python train.py --num_key_value_heads=2 --tie_word_embeddings=true --extras=["capped logits"] --init="normal" --init_std_qkv=0.0442 --max_grad_norm=1.0 --decay_fraction=0.949 --doc_mask=true
Each number is 128 + 32 x the weight over its row's rms, rounded and kept within 0 to 255. Layers, rows and columns count from 0. Numbers have three digits each. The size before them is the row's rms in percent of the matrix's.

# layer 8 MLP down (transposed), 512x128, rms 0.176, rows 0-49, columns 0-63
097:115101147123091142099156068099134121081156105121173078149091088051104164102125158168108163109141077129153114096101110070095126141177129153109094104127157103154181129151145152082113141120131149
091:160154177083105119109102097126096153180156160187191138099155167194193081129083116166102150150149119063112168100164153121169115097090145122056163067119106153113101118036116103120142100164122102
113:094183145130115123109127097064123114073191180200110106147143115112180130108084078125108121101159105200135105065135089116100175097067141064127144143131107136137102158105153103106165139103153115
108:109204109137104128139150117114113130116151109123130162154145158113182114127191171176078103127167119150175107126184191162156134123158121073092147143155094158087059146119058041002154138096124108
096:065146125150104164144189124137051118133112163115101150111133165102109152150130164135079131127161191141101083122111170103128115190141036145107160093164095115109138094148107109142134114164069133
094:112169153122096121163135146129150092115132159140170091121154150119116116083029142095118082124124150153163152100190146205154084133153171090170172127131127162162081154147111182095124118077175108
095:148079126154154126145141144065176103123086127136144190124125147152134130151169102101117070142119108196091068201116108188092172114124120178093108108116184164065153104159127124079093111145133154
106:150052184081145081090177151091128109126159102131102188129117086157111168077110098148116134178150054134139123122127143162100166122105118122156162181068118134146158189115167146085104130088161132
104:150096116125112199158116086078088141154079116096102113144187131074099163151114109118115151113130127126141118083133157067141169102179122167102156121108089108089173135051124117122142113083152167
097:180123138119107078152095121173135146107118088144123108153175104070083054186125172130160132140119135170141107031129161079108106166083123110076145118132116139073111123131145132112179107155144136
106:169130133111115088150102150101152136157156104118161055111182072117152094113112117114150076175176228123145069146127089169165121156107114105113161132134168142133105101139119135085050120077106174
090:128125146139154161120107154154156142137149160098106104142105109131126102158095165139121139132118144159125068124118131179161165143114160101142137096143141166124154125068131124121164236124179116
106:109112114104106164075137093151089095147142148132138133097110153138166082113106069140119119120144137168055148184196212129145108016185139123075139108132133127069087113148109172132152128056104113
097:183177110156141174151082102094109093188166176146140111104099107177049094174112137132150113083132122088132100107153098135164149110158145186064141121102100106107074127147138131138160176119082141
096:106151128132203123131093139084088080151123144106056146179159074164122134116155083108148154154084166183122089065135175204120146113067109168146142132164170081112099119116106118156116114133109144
101:125095143118137127136070132085111169118112142154099106158146131125121108145142136156129108168114062107024088105085164095134077106132073159160055091155143118120159181119155145147102129138125146
110:161126119123153120128078101120129142096178143140148126124190163089142048133154100117141144136154104129130121139110078144142150113103131159126133164120028083106123103112114164126109180097162129
104:130146157113116134120150104113139133086133121113111112149137191177130093165105139076113143099065163160117043060150117113150150105139098163115115104088118144121152204096157145143143094126105196
104:094199135094148114126190171144125148136111096081154083103179113104065136134068121122146103112059112072141129156095090178144105141144134156105139165087168133161141121144145091112113146162148140
104:116137091094091109190140077107169125112176101115085176158141159154150109058103090123195054134147117094137100092151107128151107110076138143121119175125136139146082155167159160123135186079069125
089:128148073132164174100152101106123152111108162108096111133150170141138094083139052125127181135133161096121169146153089094137122117126145153197143172094139119129122142116138131185147092142177130
099:160106191144150087130173121162112134101171110159167132115147142129060168114129163080113156103133095100102169097140176187061136181128091141122157118109139077154090107083130068184190127129175105
106:034147134129131128156166127156111103132121094055113122139116142157125181138163140096090090136053156159131074172186066116169079153129169121112081139122163101144127157104139164067149147088136105
113:151126143136139135165137054129085089130088119096179200160106134154136133177115140114107172162111057133185145120168101132133125139152180125097135204126097155126108148081161141132084071136110161
093:082100131095052113171158133158164092211125162147170189107115077164147098185129099105109155136139122094150107165153122156111103107096182075094092074064171118114154089148109074118138140153137126
089:090122079076104169149109152162069105124124178118121146128124077182134123136117090143155146159102155153131177123106094138158042157114172167150120124145144174099140163105189129142129107152067107
102:181099115121133129158186077102146150137130051118128143079145117183147130089131134120114161128160111116131138122108123218149143132075118088109104147142108163122077114189114131129103135136123085
093:128160136146099202127157147146147125102124120095109174155074170196098096101108115108130099111171148129161124093092128192177113111160156125116194083122099162112075105120094143133207117175134178
100:177060201123121178096117131107153107136134174129136128099093088166106063124146119145107111120114104151119132095132123136116103116123120072120153155080138130104098131100091114110142085170168186
095:193174110095131092177171121064120163145144157186120093101112163138197141092119083098152104085113141176132135135136119128150142100235076109136118104128168149165145095111171097164065120084148106
099:153115166096126093105110165115100140099084111144136108197171073078172137138102126167196119104107147124117127184030141095156142172139109119173093194108099098136104101165109101147124135098147085
111:137159100145136086091126182136156126110152111161123120048128093152128146158125120142093123148042215141139119107055125126087121105159215150112142043136130168084089110169142138119155185110120137
094:110125231133098111098118112141162116163133143091123080155134141154132163133153153095119172097171169165150152150115177100113126159107132108160131122147151129069121126173104210120165153179163155
090:051143113092144144144112153119165132103115167114108213127130098126076129185092132180156148177169124134129145161160140104156121127134148107122143096084176140143144117134148075146194097151125119
094:153143092077110184099142110176137118150142125208079140172090111151113139070133161113134144064091135123139143183136085110159160107105140119081168116163112142086092133173133141145084093092177083
098:121133131112112115171125046108149129119109186088117142134122146139080052102159134119080120087134086123145100107137114132134172104117110173113117144143116091163183120164134120095058083104120157
091:209145134165106119160072181104133145137119111127151165120128113145114059113148114159135129141108105090149131148161091116035079101115183135129136182054156128080156077130129117137142070162115136
095:171172200098110120095126090170172161103128105135119093108147108100118171170132115175076139129117161133104082154123087112115083132121130168108113114206107197148134165113138085153124108105132127
105:144184242141148122132104046093148105157119133163146148151105163131135134103168153110112114133128131124126126060147095130145076135150109179123098090143132142152124068133157093117100096123124114
123:084123089109113126184114156193162177127115119112164127121134118153134080133129113103084127084142117215192135139103125147125140132095135074156123102168180106134129165130085141174108122143116134
106:115130105146111100174057052077169127126093141187147134109107145090104089048104160060113100111136148119164173142123096111118177119157130183145167182063166123124076095156102173062149165119154101
095:044238159119083131131165103119120137163111134232084111143128191092156092089117105125160098090161102106127146134159097143116080129150159141117149125182088128170126111132153061129079136132123128
097:094119183115117146099189080151173117116195092066114144136098092142148124168113153114148060151173138142118174088145081098142175134188076080163149158159082150193153130095117112121104189124115134
097:127164133157131170146070165155107099098084230144128178078180134132112126107109102086115145077084135170144152142162070113134140150130148136075176135117115075111112099153098143072132133134140112
101:110125144171073138175110081123177132154171119137057073091147121132168109073152166151159158074153122116132089164166120109145090128174142087097129136128178102124129133112100072124216148143160099
099:129153101112132165130168128143134107111141173167126090099141111185092077128146155116096104180137103134167132106124145154137124153148127168159164176128155114147171121137164136144167155107144166
098:135122150100188111171100072113172207169118063170149137065176111152134119108238127148119121098117149154173120134177120096122097121140072130122108112154072130148143133140094129099132068118105084
104:118131114197169121143114115115097100077123146091165142099075144077164171117163097126171120138169186086077162115146161081120135155176110089117133107052144125094137147101098162128160144135135148
112:110145103148105167180107108145144144131101037207131160145102061102047126128106098172109123134157066159125163140150100120097111144164095137095143149102122127121180122117126163113116087137148135
090:119104158132127185173160116174131130127122100136076103096140133130128127106145111135107090119141150110198139094080106168122108098132095125158151074085167102126149061120121127144189139136092091
# layer 8 MLP up, 512x128, rms 0.176, rows 1-50, columns 0-63
091:075145141167134078109130130184142121130135094103161119080106184108144128143170127138077064136123098134106107190089160126091172149183100196137090093135087160117123044143160134153093162124182131
108:144129134172123064067139139129107131163138152170140133103208128160129115086144112090135135104113073120123090143127148126132159153088078144132099090110095090132152092025111138099115093099132098
099:109136131137113110089118128100097079072049123130158161169115121171187117111153141085095123162096161106149116122179080113138142199126091155140139140125149153197152088117118096136107133192181182
099:159136145111126118077176151121122109129073153107095141111171122094131141173131143131148134135180154133170120152149156151144081141119102119098100123114163156028144069121063130094138086081102155
096:109172097136091127119111133044118159099159165084097151132141125074161102100195119137135120102088129115139128104151127157137166093147106117167069183064099135159154066092176114110131151166077143
100:147154097138110151100099128111132077128163132096104089158116068180181118065144156165071075125094111156121088106106158137147191123073123122102153094057139138138178114117199070157107150143105145
099:157135120097079124074149122141163121127091154110133134087082192108137165110122111132141106101138081053168136129150155141154110098139168125123075150149139121129151177085162130197089169181121126
097:125100077101139123114180139123140125139162112090130165127087106144109172149129102125142201083171121159099153082106077125109106078181087103073205143150115082160151130125155122125180113107126087
104:121105110085103117099190168112084147167070163107183167072119154174165085158173130125201113158143083078091133121132166124156142108132099163127097135099210139101103151148148151170113152136175135
103:178134126168089117105108109156140077106131065119113104099129102124146161129071117162110087117092102123150038120119127183158148141148127189089144175081137139173119134136052113110144150119159152
094:183149133162192085112154130163139159119202132140150111106122121143097122122124048175185135128141135103143149171102146084147124110120151083134095104067145139119169126157197123135146111125135102
101:138117162145050141112182199167160127132164070126143101080129128194104108155100136127102145117125100091095168162082114128094141106138125107118126139096152100105217141173143125081113101141071125
104:152165050148202102136188089163127130150097115145145084190137156119192171136132111160147154138189146133179150141116080048143103112174111167104164107142088103126097106118184159156140116131117148
097:091164127167111152190124095153122089102149156076114169128111145213059081136140109118149127138149111109147027171142153088073066124092128135119138135102166118126138181072101140139124082152169096
095:173181139213099090170108075157158063134120102150112173100097110134144120088120148124121101089104126112189152122085103104117081126102086102141153113139143112188117084102086157069186161120127151
098:156188140086074097068102170143116098157144118156112188148142167149167132147118131134094160075090110101088131129130134174086076155142086122112129128129144147145122201112100138179071109091106139
107:126118140146126147167144187157111115124129133090193140089079109175119124113096110110105209109124120143147169127137108072126186139102112156117105168133112100099157153224092120136125091078124145
106:079190125108095123144132127163077142095147117130096142087108102139123150141099154152098144117143161143189108113128092163110088146174132080151138163083255105160051137124145173117144122137160083
112:103172129135151088153137151158100134076167106143121160166104095211112125111143087137163121100158143121094107168110149149071124123165118143192128151153115154100133099138121067127095093089133153
088:159117137149147124110105183124091129154180111180145143123187146117153106133124145136059157082142172081099154175128137136146158132165117096085154146145129178073098111139116131089133140136070128
103:183103100134142143111153153129160108058156091126117103145101087149087166112145060193158112173075080133108132106108107134158153130116109120105106114149107074087161164085075139203172111160143161
092:197123125129080151078059110105150145066132125181199155117144209143197113084095125105193116171061066145145111098100121155117126081091119143180153097107132151171110127119111154125146090171170127
106:151150122104117094134136121129145105189074147109131159101117157091157080098127144140070100217098103089141111178106204105171112160130141134202166142106119152154124108131128153130119120123134129
092:107179161118173128117087153135092181144120080141145100110191147133117086142156147134149137113133144150125066101085177126112136221146078133162150106069150115093130122148110152110125085064165098
093:187147145181135118089162129137137123107178114162147112103131158136113144120129151142144134120112166168126098199140142029097146094133129124101177171131142147158117109198090121139112155148171140
102:108073045144139165059116139121110128145161114123145093112133138061113181122177079136145103119092101137128128146176215039136142088137151105109154103147117170131135136101183150161160165114143141
089:186072096139170095107133164108101151176080127074193084131147118155106066057163148122163144138135115089164174143158133135133183178121118093122130112151158106135123122075105095113075101086141081
099:098090145179151118105185097077118127128158049112062144188059104162079085138141124128072096145146133133145160131069107046105145103114088120121174108114163134116155145159117171126179106114098104
101:150116098145152087141056126100146049162140082127140098190138110133147164149168113165118155088072118121121077131118100122146139110184127108073173189165116154110117108138109080118150167134131130
099:123127123169178130136152084123092099109167114104159147160108082215117148134162160138073075134099148122165175141067094130109165171070105144117154135075110181108114108102085177078147129072099222
105:153126139133114164138109150168098134110156139165165102133135111129147109121104111197133073169093076142118118086136109097091165150134123146133125092109096136147124145131092151125101117090113120
103:146123098173144135125143114115123115112108162162153101078129163129156182146178111169167130169149155075170078150209126062097063171126155147095166125069114136097155063160095111098111128103149134
090:211120176108142062147139126135112128101115121112137077156153108181121164114088095088132195124121141131114138121156101094116203125100117122055151100137118111122121078159138119128125141132116115
098:154105127118127077134136147061139123138110143164108195132156075152105153152116152169087147078078142100140130095176121135113126157081076130168163162152100096156136108164178116091119116130105122
101:155157093141104152104135187172118132114093142098092149142207107123114116114108066161126089130103090072104197128174130162200133139095208094106131170119156145089091110154129202089146095158156109
098:111095114189120109165131086158089162109095055092130153105099184094174094162194130117182139129071095144113122117102116146170118091131149173196133126144107143072132106158127187137139052181127127
093:104174122095141185027184137171123105159125129138178117112101134182130137098142125160138098134123129108120143156125161083103121104129155117104161109049088183114101113126053164060174085220161134
106:119181077178117114118113155143080108107106153160131124120070099102137074127182180098144109098087149217151147093125098190140133118126114133144159135087153144174143132089090086110123111106141128
116:209167104159147142160168091141093104117131153157154140131203130136061150128117200158080145128126095130148109120176124175180146137172148140055111125148176179167159076156145070083146109093124102
103:155136103148146096110120118143182094112135112085131125164060151121122096156051088126082132083060125113130098145072153059165130117137119143171107145199070085134162078111123131117139160130168133
101:120107107139090150162156176139138080131107140106109106146014121134092078132132143139151112140142122173169119107086068131155141090128089166086131103141114141074143107060160148153152106106116108
095:112223120065138113096100114150141105116147155164094152151112168124157081132136103180132144090159071074156116122108135116148140075143124143115117113145147118094095118108094105093112106087144052
102:116134158149118138147104122136111096197140141165207126170156097167152114120115188163143125111128094107110108108113144169114154130128212068129145186103111146190112097131100131105166086144111168
104:102089137105111106092099152127105136154123138125090113126122137155138129116143083196151086148110147142126072146140113119135149132167088133107062130107141121093114166180148086154106110134050234
101:134142078137097141104157187216113174183137147145121123089145089142172139098110141112094097122151104125122161132132116134075118206116148102166075089087168091066161178162188179108084086091111160
099:138105130169176129135072114099181081144122115126087088116117140146133135115112070112142103111142104154103140195189143130154100087127119130080098097081162095073107110152152157111103145090143108
100:121156127115158149090095174151117049115193130131108113117124101123107157121082109136134097090120144171183136090098114106170061144150148083124100157164138135059128127102125161125110097156147134
101:146097100136154134137149172117133155160152108127105076090126146164031196103175104151083125145115138096166110132218151144128086067090090146143174131127211111121076142126085125144185186067085171
092:169055099140054088165107108121140104134167109113105079050139151127132162104087107124149100099138142102095142170159022142157113103159146143115138110102089139092127221119129120121103092148080154
099:135144084111151199098158129155076136146126142163139132100109130162109129139111122149091113143145150037118117143147110115164108160173159123139152135081117116100132186159122207127106164072070126